config.toml
n_head = 2
norm = "rmsnorm"
lr_head = 0.00453
seq_len = 1024
Each number is 128 + 24 x the weight over the matrix's rms, rounded and kept within 0 to 255. Layers, rows and columns count from 0. Numbers have three digits each.

# layer 3 MLP up, 256x128, rms 0.131, rows 160-255, columns 0-127
145141145139111087140126121154140116163122086130085132123096130078104157147143087153098060172170146119112153170177108095106091108158111169113131169121136162126101102134157094143112139153101118144127167132102076112104114137132135117153144152126185146111148131168156115129161138115126104112131107150132140126152146140158142127097151133139105105134136136127112111134130114114128127091120
141105121154144123130150131132092114165119142108133125103114148170166114157086123128125083147115098159129136150157107122091094103137134157125132125147148109110156142131124150153142116139153146134104084152120146166145122121121177133128126111114161129087139143097089143095123106144127140095111107084125100141119130100113124096123124119139118096099152090125128114135124131133102120113149
174122109096148134088119115085150097147166087159128145080135111141132153121121101127129110108127112133119133135099111134122114118128106068115105145106127138107167139124139172121162118080113119151052125096144129121135120153164132127120131138138154109114133110161107129165113151138165143135097146098130136103160114171125132122118163146167132116157157082151115139123111124144171151108115
130156154098128138108118173156142128114121096120149123154090087129106095107177128150133141173157129135118122176113153140112142110105123151108131151163132118134158065144141175098146119094144100168130118138087103105123138150174178108113099183138167146134091133121120119121134129105145136128142131129117113171101150141123138137133161119149120141125163106138129162099115125110123095125125
088086103095123174144173136112146153164099122144144109158145102107131159109095157134140120178148139097136150123095120124131092112108096130130097124105195140135141088105135156095113117133118140138124136155141130164130099101100159088138105139146111189141123135101185126166117098141118115122148139148133156148125157133117141158095173152181125123104133114117070095120123129099083107088144
100085130154118130140103133086132115146148096145163147126149159140147160187123096112078115147108129147100115118157138150159099116150136127110128104114153118151157101113175143157146110146097141134131116124139105095096123118092122124206163117132121090138140125152138130141116171141166145149121133124118113143148162123105134118129120098161081124120124153141143162117147088098116160104103
156126160109114159137163128113145142143130133114088132141133131110174118088119151146138124136137111153148152111143193093111164093125133110161115143104131133149083097126101159137141128151117131105162115149127092124100132096085121099125165099151125149127156127133086152120158136145144171151121154153113139144101128099106163095098086157139123087122119164102147147147104129187165190171154
081138170167110120152178143130154180099103088140150110123139120079081153091116143152143159120102125128127132129135141137136148099109087143106127147134112119111113106144109088096122140167134152122077091093111120192108104098110127099145172113141114138162154149140130147133101120141144110108142108137142133127067116106140145142151089099094181143131074135134151142127136191161133167174135
112154102112132114159148079177087072162104129100158150145147154080105120170171139116138139089161114127133084080153083149096121156159115099107105154123121134141126167100160138163127170184152100126128159129128120142125158133121136111128126113100121129130094129162130138165118107132139120119125114133132172126101114138156141100093131156108115148132150144144121115146135160158109112123112
111148121137144139121157154105129144124093099123098126121116142112153109099114122140098152162146150130137103143075152122138160081129070124118121137106136139135129150157188161160124094173118172155158137124136112114112144085109105099123150180101122096128113123115147113137140101130136106119145102110136162109131143100094144149170138135090130121105119110113133165103153143116123113132099
138139128129115136137081178167124165130147078127130131146126123126100107100122143138122131104113120119158107124119128147098099190107120150161110147140100129089134078092131158153078139130106139078114106147124147154142099132126080130155085178112089122174151125154074129099125135118140122156136099117134147109137160137119136138114151104121126127137157172154129136145137120162133143095152
129114085142121138139146101091136099093090145134089118128112139042107148107144146109167168119153117080112144121077116143156119105173095127114143100089163137117126137129131115141109158174116106178087152120114116155134110106098132138098107172127104132139123165093061108113113115109115097085094116135115133116139134123155141121120140101105137135142137126136133173171106139152132088105188
131062122131137149130116192138142087075116139132130181143123157139143115112124137142151140116155145156150142129146124169116164138081155126119131103158145106131095057130114146145130127118097132103110129119137156108111121114124166167124127099111120134100142173120128120166140113115147136100112154121100141138111120143156129081160135119143135141099117125168112149134115148143122115104128
122106155150161120142189162121153126125146106088107136121150141125127145102144148129122131115122086133117142145150112102113115154103122158159147111131128167098129159100116099162119161101092114132129124083121097097179139134116082118145132122124158117127103152143118142151102122155143151150111112152143107123138100113103150127085136125110160110094141153080093085147119080109101120115164
136175129113174119089117074129127145100178123165169117100110117153125130149159123109147107117159085150145117135145166160174125141153120146136158137154122137127118133122116111137131124120143097130120151165098131053169187145139155139168176117119111150092139124126149144132139095136113140141106149154116103129139115172111114149125142150102134095111163122120158114111113130139134123122151
117126114141108099095142127158160090127113174124174126120087131143162160153136115131136141143082128129108161128141100130152143141162141171097132128178167145178110147104124199110152135120142129103115142128138142150186134134136104165106094157127125125098102112116113125126158136118113154140102113130117088145121148125133169193137137138116127124124181132102175132124124126141094106097146
134168098093103133161114123158123165116144109098127112139146125128113119148112088129119110143147189127157127087165112134143160114133111120075103115146131113181097140111125140102141144103150167125143126176144112150133158086111165161121133138066140149136123145129137136127160159130170169119162114119168116120072153108126152127132132157119091116118096113162127144071122117106120090125129
144143101142160102150122138139115153153139153126135097158136128130120117101148126136136167135112086156138126098127172128167172147127163133114084096130140152138151118110138129131177139142124145150123120139154142180121123138147143116141087163138157102150095115158128138064139150134140161097178126120130125152149152141139128140123202133131078122148139138113180116146122138162096133109140
137140138140117082121135119106152120111150083113125097112131125109098100122112127105105130171158157111144118168094116137104102110136100105148143090097162132117141109146073128113138131092138089108155141114148137156139115132120154113180141123114132084119136101135163137124140102115112115133107124110122156154139149142154091132100081156118126132109091147112067140185111140138164144119167
131135152111132150100120087108190126139139129107112113133113129138135140114152138113106102123150112112125099100111060167131103100155115107129133136085113150133166168141138166109139098145178111135137106146130131117106119138143118164162100134150113133160157132119107104133102107137159139157174100145177147110160153141102103149151138116097078097141164143122112140122104122127084110140129
171138102130141084102120113159166128134111118111155110120179127133106133181158148134180109117098182108131091160123137127145117166161148100128135137126117113147110137121142122129158136095127151096096128074115092107137094117161102111097129084111120103134113178112088124138114135116145101128129127147137119112120104150099109139125158104104115117124129154142126160159137172147139136094164
145151111105126181147129119129143097135147154139076148117159112104098123130157079137119145099142074152123120106152114149106140117112136137162155110079129131122136138132122123114113101130109181171116118135115139139129081174109125124120119154150136128128151124134143133146146121109125140149125126108148111109175094157181136125140129162094127109123122120042139117140119195121143119128123
148098140108137089122145137116155200106125115084160116123121140127153168132140093136108128148134084127132108163119089133107131089149167135125169113109128107146130179123116132146115074157149097158134118124124135132152167104114134142101116117176075149158120131131126114120131110143134103120090144129151085114132142142152151144142106151140114106178141147101149195102112124155141100133146
132131092168127099152086160102124090126133139158192097111159162136109127146156111117115132161146117090130128112152157118124118093138130118110114103118121120119112075102118120111116170138084119084121103128160115092139129118142133164130136144095116132116142127110128125107120116122148103118168115146153134113151127158156103123126127134163172069157104143142124089173132116104194144154138
157123130137171122121139164148111136129142113097109108108146142098127149156098091137162138118085122096094129098135121124111178117128104153122091105121152077112147161106178153168149133151127122139119133128123132129113141111079111110118166111132149161134106141102129130134106171111120135136125122142190139172083107124092135178149120111110158115120147163142089170103177139113136125169122
110153124155108144139100106140137141114131140124149119163127095148091117097154142165181106134096084152125151127141130150140121150118094127118098115111107127134121137073185174141109141117125166100102091135116084097145125143108154122127145159140170130092138139121102144105122150123118105091095080139117130146131110142082101130089122131134109117133108114091125125124159132126136109167136
125154159168132172136073102131103128050125142138114157089138150170174119083113168109169099139119158121160088127093122124126144137129182146094145129112148141096165108122168139103136088152117149135125114058114103092133170128160155110135170103128131104084105124119143122130121116097172160161158097147184149123123093114146112138112122117133094150118139125139115130123091127092149120102138
124083111137097100110107093146149141156155116070150125122116134117142135138121168102112152140179131106119147136090131153091156118186136138117125135166155129111097112163132077110130121150143140116098171101129123097138123147157147121159095156085152127096180138164107119151088098064118120119125099139130138129160124113131142167110137110164165127166073094166134167136109128166140137136150
156139148112132119137121134110154168106076105112131142146135123101109123128120119135133104120156136123151170142144137107129136116145142162105127110118131132099082153127148158110160162125157097145122125104116141092120116128130119102136136169118107080140170110165139126136117122135157116164121133133131137109105123118099108104102110158109152129122099119128130130130121121103150085155131
103171128074110146150122119144107109114119095133055145191097147132128100142137121110135113150104137178128201150100114090150144091125136117078115114120092155189189124164162092147169131126156128154111144122102107123121154117138168100130093129101112120092133105139132143115144089148143128153154130129139127118091131148140150122121163138155161114128106139135098111153117115109110130130156
116128118156148170118131121137121120149115171142173159101115089095120128135149142101132190140157144096129158135142143127093153168109158104085106116130113157151117097185192137147147154125127148129132096113168126168129109099140099140113112151106081110132146135139116137096104091131128087134165154106156115083158107168116080103121124130118108103093178118117135112169085139122149112148160
151085144118098096102111133141147159115118131096137154126155111091082120101075147128108146162100135105166145133127140167094154136106161132154154129145165092100122103159110133115076153129085164137153106147147178155119126125095095123093112142122133151116130168116103126117090102142118127119125140168120087139143082108154153135140091108136152100147108107116165153138140176129113145169078
115130130143132137143152128115156132137109104109081163140128111103105146127129088117121129121146153123143174179107099086153157080106065112113149114113119106141151125118123173120169121097154127111137108163114121157160144114154149108107153136136114133124136133122123099146134122136163113178107154131102159128118136136146108160136057156119147105142114126111132149123128131111117121134093
095202088093170132132130158167123098126147168138168161124106121110118091153115148138117131080147133125153111128088126155175132131148142093158133153093094126115159168114153151143180142116146150089124118157124135123111112136127118148126106127112146127147155154143173140148112085127138167144143156108128131148131126169177139129141101072117153110082141093095168116095107152117168140111130
159127133103109140103157088188145123095127131163091106165143081105117145125162109100139150132144107099093173134143128150130165133162129152147163147126141144154121174132152153130141129093158135113127178125123141077128103149130136065160124117099159097129154174150171102122106120156127100114144129131092103117100136144116083123161143103097150110151131096143125112158116143136137112106080
131112179117134151101165101140107156091159108123133110142126149105123144106101114163119135133128145122142144087145138130124110149139156122105160106163134093155120130133123128124160136088089166126140162138125102148106119129080124119099131110110150103143131143114108088134149098117120111151111126133158088098116139100099108105126103149127190101133120134134080107067090112146132168114063
151138110137125132079117115174104108142096163140160121137129155148086130131137142150121166068094121105090080150141168114110102105111161141149129077088142137131115128111139095114148139118105120129172125141119105119094141165123124134107150129137153091095153161146077130121178135116110123153113115097138114135125137158133092089159134154105099139117148122120145178131178153149169128152131
128098143176121099115098176097191148128117070098102114146116143134151129133128118134110089122183127138179120131089117142109123065137100123143153114132121143110158134171099108139144150142104137110140153104157150109148146093131119137132137107129144151117136132135172109170148217143124152107130153084177123144084088089123137131131141123155159167131152129115138115132149095142122153133182
101109081147128112132145164102112121150112116118152129137132134142153130106147079149150132103118095161135103108116105151130125103129143112149104120139137075151112166119130115143150173134124116113090152140134136135148137141191148118115129090098118113082147121157145158125139160098099120099106145175165156119074132103115097134126115143114169127110131165137130148130137142128111144120112
154133109128086127138124130125164162158142184084131129084120115098107123131154162129095136154111105132178091125104106090153154159133157094145115126139098102134147137133122105125092151169124126111203116139172131135133115157127087119154181111124135152113144088113128103124111119106178137144108151123165119129152099174157142136111124128180068095123144132093128145122103141167129140147158
094134171141122120161149168147102068106134104186084118131120129146114140154149147116135157103139143134124125136119091100103072155087094152123156128154111107145122116133148134139099126185108095115131123127132129105111169152148128137086153150150137103123076105149156109166108153155130131132115128128124158145157114108102144148114100192129118115134128115110159136112079156184111092111103
127159114083129106071122136134107150120106136129126123096108179131135150116143151125126123143166120137170117120119128143161105142192136129140155117093135124112133119160131146096140131157151170117140142162093152111125110152122123146117094168168145147134138178149160106150093092128141131094145097063086150124110148129139133156149077076137121127155152130106108131147117115128106100145129
181122081095151120159127097095090146145137183149124134088194116111195102124114133139106138139106126129117146107140135119160160130114138151135126100166128130126107130163140137156127133127116147093116102106135131131153127080168142159115109099142149128118139130127127118147142172143133116141124115128113085120149107132152133179109124118110150104140116087115114167099130125144108167132169
138134136118122074135163106175151113129122104111125144142120181171129128126105145108125124102139128129080128133111138109138150158144119146121097159148114133126192108124168139152116173116173134094147135109133115107079168104142107090134150132095104101149150201162138114136110135122146147122160111171120093165141145115130100152151117135117136121136144147096085117129116132124103178159131
134146186120204157159146081163148152150154105160170124130107118122137142126130126155112142121136121197146146150103143108113170125104091134095081100126150143110128095125114177131110153121148150127139122142129136161091135150106131146105089123121121127122123161171124097166125145115112137114103155152114131104147097153128150155130130180152173136144121122168122112137122143149133117143127
147061120090119131143127151110164171122091129112133135148111133121114130166138152158116107091123124118104109148106104146171114127079155104135114130152076095101160150160141162131144105053136137145129179132148118121140140137117160111120129151138140159131115124135119119090104144131177092154120140132101140143100114147139119165110147118154113147177153120149141095117153111141138099123135
098154126141126108156126142126198151102133164108114141134123112108105130100095157128099108134151142141105133129080083115121136125141155107133113147078124140166143114125116105128120137102114169109112138182072120130131126118145114134088144112100087142095166119141118105076107164120192095111083123133173107144139150137113153098134154119159141081156112123178130130166143163150096116118118
148123146166142151160140144138126131121154159128126149079119149111116121151134128121168119157146100105152138136096098104205139166152137121124084121143138056152169130178125131145150139135148115203099175087105107106134148149170117132132135125130114113144110166128136155114116157144142156128119119084154162124138085098098137154112145172132159126141129127150134138127120100183142158135137
127135145130137121126127162103163158112112157109148106152131170111114147129110131088124135140086135118121111100126099126104133178130167133098121160129128160121148111094121116122150112152100137158134103115097078142127149134148103072095123065117108128125129168127147156098165115156119130159119124110128125085147107184128116136155141070171132140139157132135091142083107129134157118183139
134154079117123164103124124168075126149126163128100147097128082079116112141106146082136153129150163101112089111112114085114116126131166119078123107121122123101137127099188130120123157117127109086150122116121082195073086140142109116143119148061119110120144159078123104127165145142141108120149140138095114150106118144144112081147132168125105089107128138108132126176149158150107138107130
112153120143124142111117124092106147147135113096112141123139172133119140122164115102130152156147124132154146091097130179209093144133110117119151141174109145145147164104149107142114125126119159150101155098142099119142132138134108147137127109153139091086142107086111121122127154144115124115154083150142122097132163115090114105134158135151155114124104154137132128090114185176120118144146
114146091155119145126172092148065083156110106148138147135142134149105122110124084157144137097090112141121115155116165073161144116084124058136143124101123124127124156149109165052112123146148127128101167136142121099131129157094134114127107139151172103108126120120138157142127128112188138137167118125097139147139152117142125117108141152103137140139140128111107116152112115092160108113127
141130154105108152132166078133121129158093133150165142095149106080109115122161169127125113116119177143118147154168094155122109132150142088105200149133115127123145144112135101116124138139136145140121162142124129149132146165144108138132157114084120086096138146151118118136139098148119102124190107134075114092117109179102109142136088093108119127106114099138123158152145151092083067133128
146116146112146163120122122191149118118084155109109077151101153129109100123112115125128104104113114114151092122124128073143147100086123124130156121120136087093117161126149136135143134116125177142153108100136150106143125120136084116116128151131128127146122103108124153108166159135108154094179164146144105114121126111129110153112116114123127102149134122161166127091161110093151107092112
091138122094102109155132138144146155162095134148137173118136126135103110142123169123041128120117176123147128101116102133104156089121126124112122163148142136140081097123113098096161145141151135121116095143166112122094118114104142134141113138140087153181134053111117153190130120124145136109112141177131113109163135102147083096150091134129118115138137156133147093131120156163119117154139
134095135134137089108108150109155103107098100123138070119111134158109146150141117116149149108152120141167143137155161164113154153098137129171097135135117128115142110140136151129106111137148128126075126125172086116127121112120132149122113155156095142158156169142156121135101129097119133097143173095179163077130112153126129124170130153116153113096086078139147142156105147143120128085067
097133117080161108137138122104172118167119153102152087104127156149148139152131169147121117116077096136120120143116114092137137156153102117173128153098087106102148145161158153150136128135128134126136110139145154096125125123137140164164145136136130164168116054165144137117155146137142125114122148150134161119185142123098120113125158140142110133123139181091119106113121092095168137130164
140091141178119097099139169143181174116127149151093129123126112110119117118086099185099155109139153105107115110164122108149136141112101141149097112148154138146075135112110136140150115090130127119140135147107171154142121128128115153081116071176135116143140126099101141127161133134111159080112097151111100121135117129147117116154130129099145115151085118101091114153109165140095117121151
145135140121136188112159141131123137121122124148164112123108134160134139145142160129121177113102096109131159129116133131149136133149153101089122072105130115113081138144125139140103135123096187116070128088147112102120111133134109115129081161126142149133118132179146151101111105077145130090181101160089143113143129162155126097149155138103144115102103125144145126133166136132113118175119
097113135129159098141156123108089123168122120135166109108124121141139117079115089174137126169105121113110123094105125090148137120113157113120149102141121124147125131150148146177140068152113153161079113161116102112148089097134125135171102143133149139156132137101155126143106134126132125151133170109130112091141107131132159161126129149110188152094125124125143140139139117100143107163101
134105171088110107128147158091145131089134129101167144139100098131126129093113145107103126094151087132144122137150090129142160128101118093108152125172119103165156100119175091110122165151119171137116098144156116142135179143159135125111087144106149143063143120124102157121096119123128177130150116139108096118137099159114130096124126139153108133111135133136095055099172132135165167143167
136108112064118111145099113085087128128074139112159161134098076081135167102169111124167088152131146115154134097117127129102147085158132099118157141106137124099141132166132104111152173150135111142117181154127152080089168130127124160143132145121134108121160115122146155119138138121140124137121136109106107162143171107102165135115151118139140129148135107156084146161158115092112105175114
126158094138145151153109143157126159091118128145073136161102167140138140131132133132149150107171134095095136121183136119124173140140157149146118117168156104088121123111141088100132108147100148116100141135046061131099077140112155167134103147131086129135137094155090127097147113126102119118135184118105174101079133157141115101132144134117144120128135128152141133112115131067141088101147
097123165165126174109124130126152110155161101115104127126122096135130104126176152097113148103103146124123094118111108134137123142085129182156128177071103098142108108150194151142120121149087117140143120167177149134136151153104126159085162108143131117101088148085082089072140120138088150128167142126130124131151108118132140143076115124138135108165141130147115127114099136139149134132141
092178120106182086144089181125154116116138098121129139101169112159129095139119126102152126123128101129118116136117127130146114148135140165122142108116107114133156132151095097159126115147132154132110125104153126121118121102150161124149162109103138192095129117144127075109151132140137153117147140097128052086129190144134119167191091149088104127081153143117154148125162145119134118111130
127100138144139132107079151131105144122138156127161113109113102101121134148141100144123131139118127097112113127159088117101138157077100132142131108127122141124124135097100156074098164140141137155127094114101121132136119121082108100122137148118106102131096064120113131114142110090127107176143127100119148122149114174073121105102144125136128117134079152071135104091112092128110166107134
156164097125171119162108064082105123107109149130125124124136122117117140144130117143101158155135087141114120125167089146127153123150141126124112119127098132163129110155113162133135120138140111126098100118128151139118095150122088166128093117142112118136122150133132092083091123142120150161111135112103073093171138094123110133118140130114114111121176089140189148121118123144129096166118
115109084136116156141121123136106090129138098173092122122089107101102114170132097150100088114212142113135133074082125147144175119133089088127112141118107131134117073107091120142108142135119112164141089149147060130176120123163105127118101179136116130158138110159133145115091138094143135097187113170115118109140109141113137113163155159112130070117117096148175111147143142122142113120152
111150120135093156114172090140106123127115104099125128123109107155119133142124119168099141141142139122140110140138107070144120112145097084134180142143150117123140112146141127114115147114191154122087157079157135135166110113110125123174101121103120176125145088132105103156122143146159183122154096166118112149143125140141159114104131146130130112126154100110108132171143141124115122111079
109154158103123116166140131108113131156131119111134152116093060163124128143127093094111098166110149128123166116131132093170099076118104086091142089113124131138072118133179091135131137169175076144178160135104129100076158106102139093139131186134147160083121175116138167145126139124142124152164086134153131105085106150138133093096121137125139137157096155109113087098132121087126098100162
140084145130156129134177150121135119094124123135150131155109115115142162161154152135119115152150120139143151178114131138137126127155124106100116132133124120173143140163104180125120112121178111111111137111153099152149094086143139092134128139125181135086143119112138097130130138106149126145171140177166146160128137097077092155167123139135152108118090110158134126087122126130135117104128
169137135111132136149127132080141112140136119107156174106132153129152158135151116099146132160113155100128111141117093117146097138155158109140129136081142146142111128111109126134156130139132136145150158130145155118132145129135153137149104155136136122137137160177133098118144097146151158118138117115088115137147105156136130104194149106162098174146144120129139171135164120116123088143094
112139128152162153097107131086094153120124110152126089080154160120050139104141083122171131121135078120146125104151078153143133112104102178094122133158109094148100119125142153136126125190123122125139167137145090142146144099121107125184143099108134127126104118106138129106114158157148125084144082134154130093119101085094084108159101142136102163126089121134150152150120138127117138132155
152116114111137104094146131151098134169095109134139098106112147165099116153138132135130131110161111141133125111159101163126110118141152115129106127143119177176127165116088124103148132105137170100131137124104127154157160122134140114174139154150096113133109150166115149126133143125133143129151125147117106125114141127140092103128153138085134111135161085100150119144126139121180139141180
108118065109098112123168094153101122143113163171129092132100144062100090169137108114113147155073119121091108141134100126096151156140117151115100132108110155168124104131194140181110090144148107113098108092140098106136100122132123137162156086125107153130117130091128105130099096173122130142160118124123125091113132133114144125139137169140131104143133153137100138126065143127136131185179
175175184140141125105122097119120155119125195132121147119181115115127082102104077126124095153157155143106097113142131154115149141155149154115150127138129132137088150140147110152123143075149069141145115121130095113116088126144140147122134125105183107124128120123115145113144101116131144135130107136134086125102113111100126149155149116102118111142125135114105139142160119130103109135091
120173145082126072141118107105102120174146124110110095079158102181091098111099154107113123095105104115131132128164138122098129131116119160112170114136151080111094144116153120134093120133094153151109087158097132126130076160107133106136138149126105105134166117122146115125171088144136121159141116142159140100143132162112183158101184149133113184143134109110113103142107112145128136114102
157115167126121162120141133143093132163065105105111110112094104139143097137118117135138138169151176108153126166145123149144137154165171149132134081118095127128148117168145144129149126148133128124124096108134153121063084136113112127146128110167146134176136141192143088145143168125099140141098098138126103134114118100121163152112107178118134097134118117140124125164147075114136139131098
109123143126088150133091127093095110145148145111116079146145128171121093157119128159155101070167116135121103142136144098130158143151124089099130153152073146137101100167186183120107146157112112126158107149107153171135124156134134166092100150148129097125112114112108107137132122145142148130116109157084150124152103171139110126146124126124133148105131097100122117139146105105103155140126
163128137106098175129126110113110158130154177142166114127142101130133112130136111113134156143132093099166110126095108126123154135141134136101106080152140120130096142092137077136141161158151130131129117105115136101138114104117148131102082091159136145134132139139141108100130121093149109119146132104120138155151146134138172155121137123159133160125151177142148131157140121133141135146099
117154143160117125111145119087131146119139101116163122116133167151081090102131111168189126117119110115081095139087118114133152121158103174123109109104122119130127142116146126100104162140141119175183105137146141130135128084118151149124132121134151137119132137160103113125144127157115130154135079106119140132092131140071103115100116155141116129098152112114142173164135099140146122149190
116116090143131109140167130087131135139111118115128149128102110120142132120125105129116144100144094136176089118120137126131111111142092106113126117135090117156125149128123182119172117142140074119130122088134114147130112129159110134159116128100151173128102128122117124114143151136100103151193107158101127106133160143145145074107145117114113123116140137144175168124113149096126163116111
093161127103110127121147121114146147147102131129141139137123098138113155068117121128088173130144097113138099125136147162131131171117127127123165086136101134148116122113104156154173087130119103164115167105124076154155119103104147152124133083135152130097114100102119133128136158115138125147127113107110159106134116176143143113112138148151085152160163122136141137178156132153130119142154
114140087110140151146116133154142165124106130169138100130133151161121132134135190122185145154148119117102140139115133148106146173177182120127133121105106098136149132119126111163134116131126100121112099126119080143146097131084072156136130140094121131180133173153144124103079095134116135128121124086110153121131152138185136084118108139103089142150155131129115115103127145120160131142132
127146122107134183078122102123109157163118215111107123108107147089136141136152126149125125117137135117152163126106111089177139151131136118120095093118126116144101147108097122146203161109162123112103146189088120131151107147158164095110107123118115095120124157124168152130125157149105148118136142133090121140096099169148134143102145140129124101113122112132130120122140127121120092085125
169129107091100137064116086092107129107079139128156113089117143109091151138125122131097131134137109161139136094104107140098158123123154153165110120094167162125112119171163172113144120132175118144160129141102130162103144132118127149124112137127135126169150147113106168139136109111098125134158089117110129120121161122136118123139163155120099152158159137083090084171148119147153113125131
118085155160115160130122141112135133155101123140149092087113092104081118114127097157106165141143130167117148135146126088129119111112125140175134121149138103160134135124122158107099132161103136165123165119112174136128128133118111122134134151131114116165115102105087090157140141145170114127148112097129102123136116112089106133121073142178111126119156163143076163088114134130095149150139
126088114109149137075090122111145149090089120117143160114159096142121146109134115104098167092105121127108106107135149115088171135140140153120140137124138142109153131111147144146159125132154118068173131099128121119086140127140128114129155150142082137112134095072151115163143137116132099148141154133129100096119133107090161104178146156118109138128124119168134119121122106115096109126133
160159176127124100103110114114129148092114120161113132106106153148174088097132132138144121097138145110130141091141108194121104153130138130172122102142146130123105139149180128134127122112161157091135159117135154140128085179110073144147142119125154085184120136121131124140115121136102122108152121108081101103138156157102139136103095117136103176125121139138106099142078130140156115167154
136109146129127184167106110138125163181124099141136111148122165104179090121129129156136158122137111135102178112097140086147116154129146080116108113078136103110139163160063113166113151105122102129103156146113132167117123117157151098094114092106147171166120122127144139163119108093159113115140132145113161148124104142125142080145118136159141153089127104101130092126115123143138132159103
113099160121140162157100089154115093134148085107146148114122134132103109117125161096135119128163136170145123123098181086154100136111167116118148077146133127123124115115105098102164081157143122086152150107108089143151143124107148162149136127130151124154181155113121124130163196100141130147108150086147096159127146152116150130105164130105132136148086138144150109132130109101132137072097
152166161137143128159141133155114144155122162121122168119185095152155118167159093123105143137142156093146176159128142081120113125117115108121131096112121131141168107187149127121115143154130092149151142095138103113144152114178151129095145111137093115125127163104134132107145077096114104131111119109158127137116139096122102092139139130113085136128149150125078132100088123108165160161115
122132170118190095134133138122100110101129160144093129127100098141129127129092167147161120154101132101090107134130123163126096126129124115118092124155100155108121142156089127136122144166132142119146114165105141114131124160132137109159152125125091133143123122143133079155188145162130155121085160112151102158145165092125160106133125164185140115140145127100142117129096152123152119113132
098124106115146158107090125074102134146107127131117129152132115134107122104125133128108100134131134126155114131131162135135168104112107154147131119075120159141142142100153163168128082145109126186092140130129165132152151163164121122125142125165119115169068101123165148148076115157107160101167131085139135115147127084116115120129098157120118087118132119129154145158125190130094131123132
142081122124129129148117165128123108122110121131127164152141097098143147087159119122124091114155137105127131125090111140150144090202115150105106136110179139105103094104130127113071145133119100141078116131136081156123100130114141141154096182148145120111141120141117175092121123106140132125134121137143137127101127133146113118108089118116111168136099124092122152140149123130164178170153
129105088173118108184156130160129101068124153096142128140181164114130122119139163143117116140128136124152135133130121093091165125076103114156110085132155116186134132114157161127158118115127123097124148144154140108097107140138095130172114138152173145090170149167111114157163101131161128120116178117164110127091159141103127078105102124098105114106151100170175138120133133122124127081127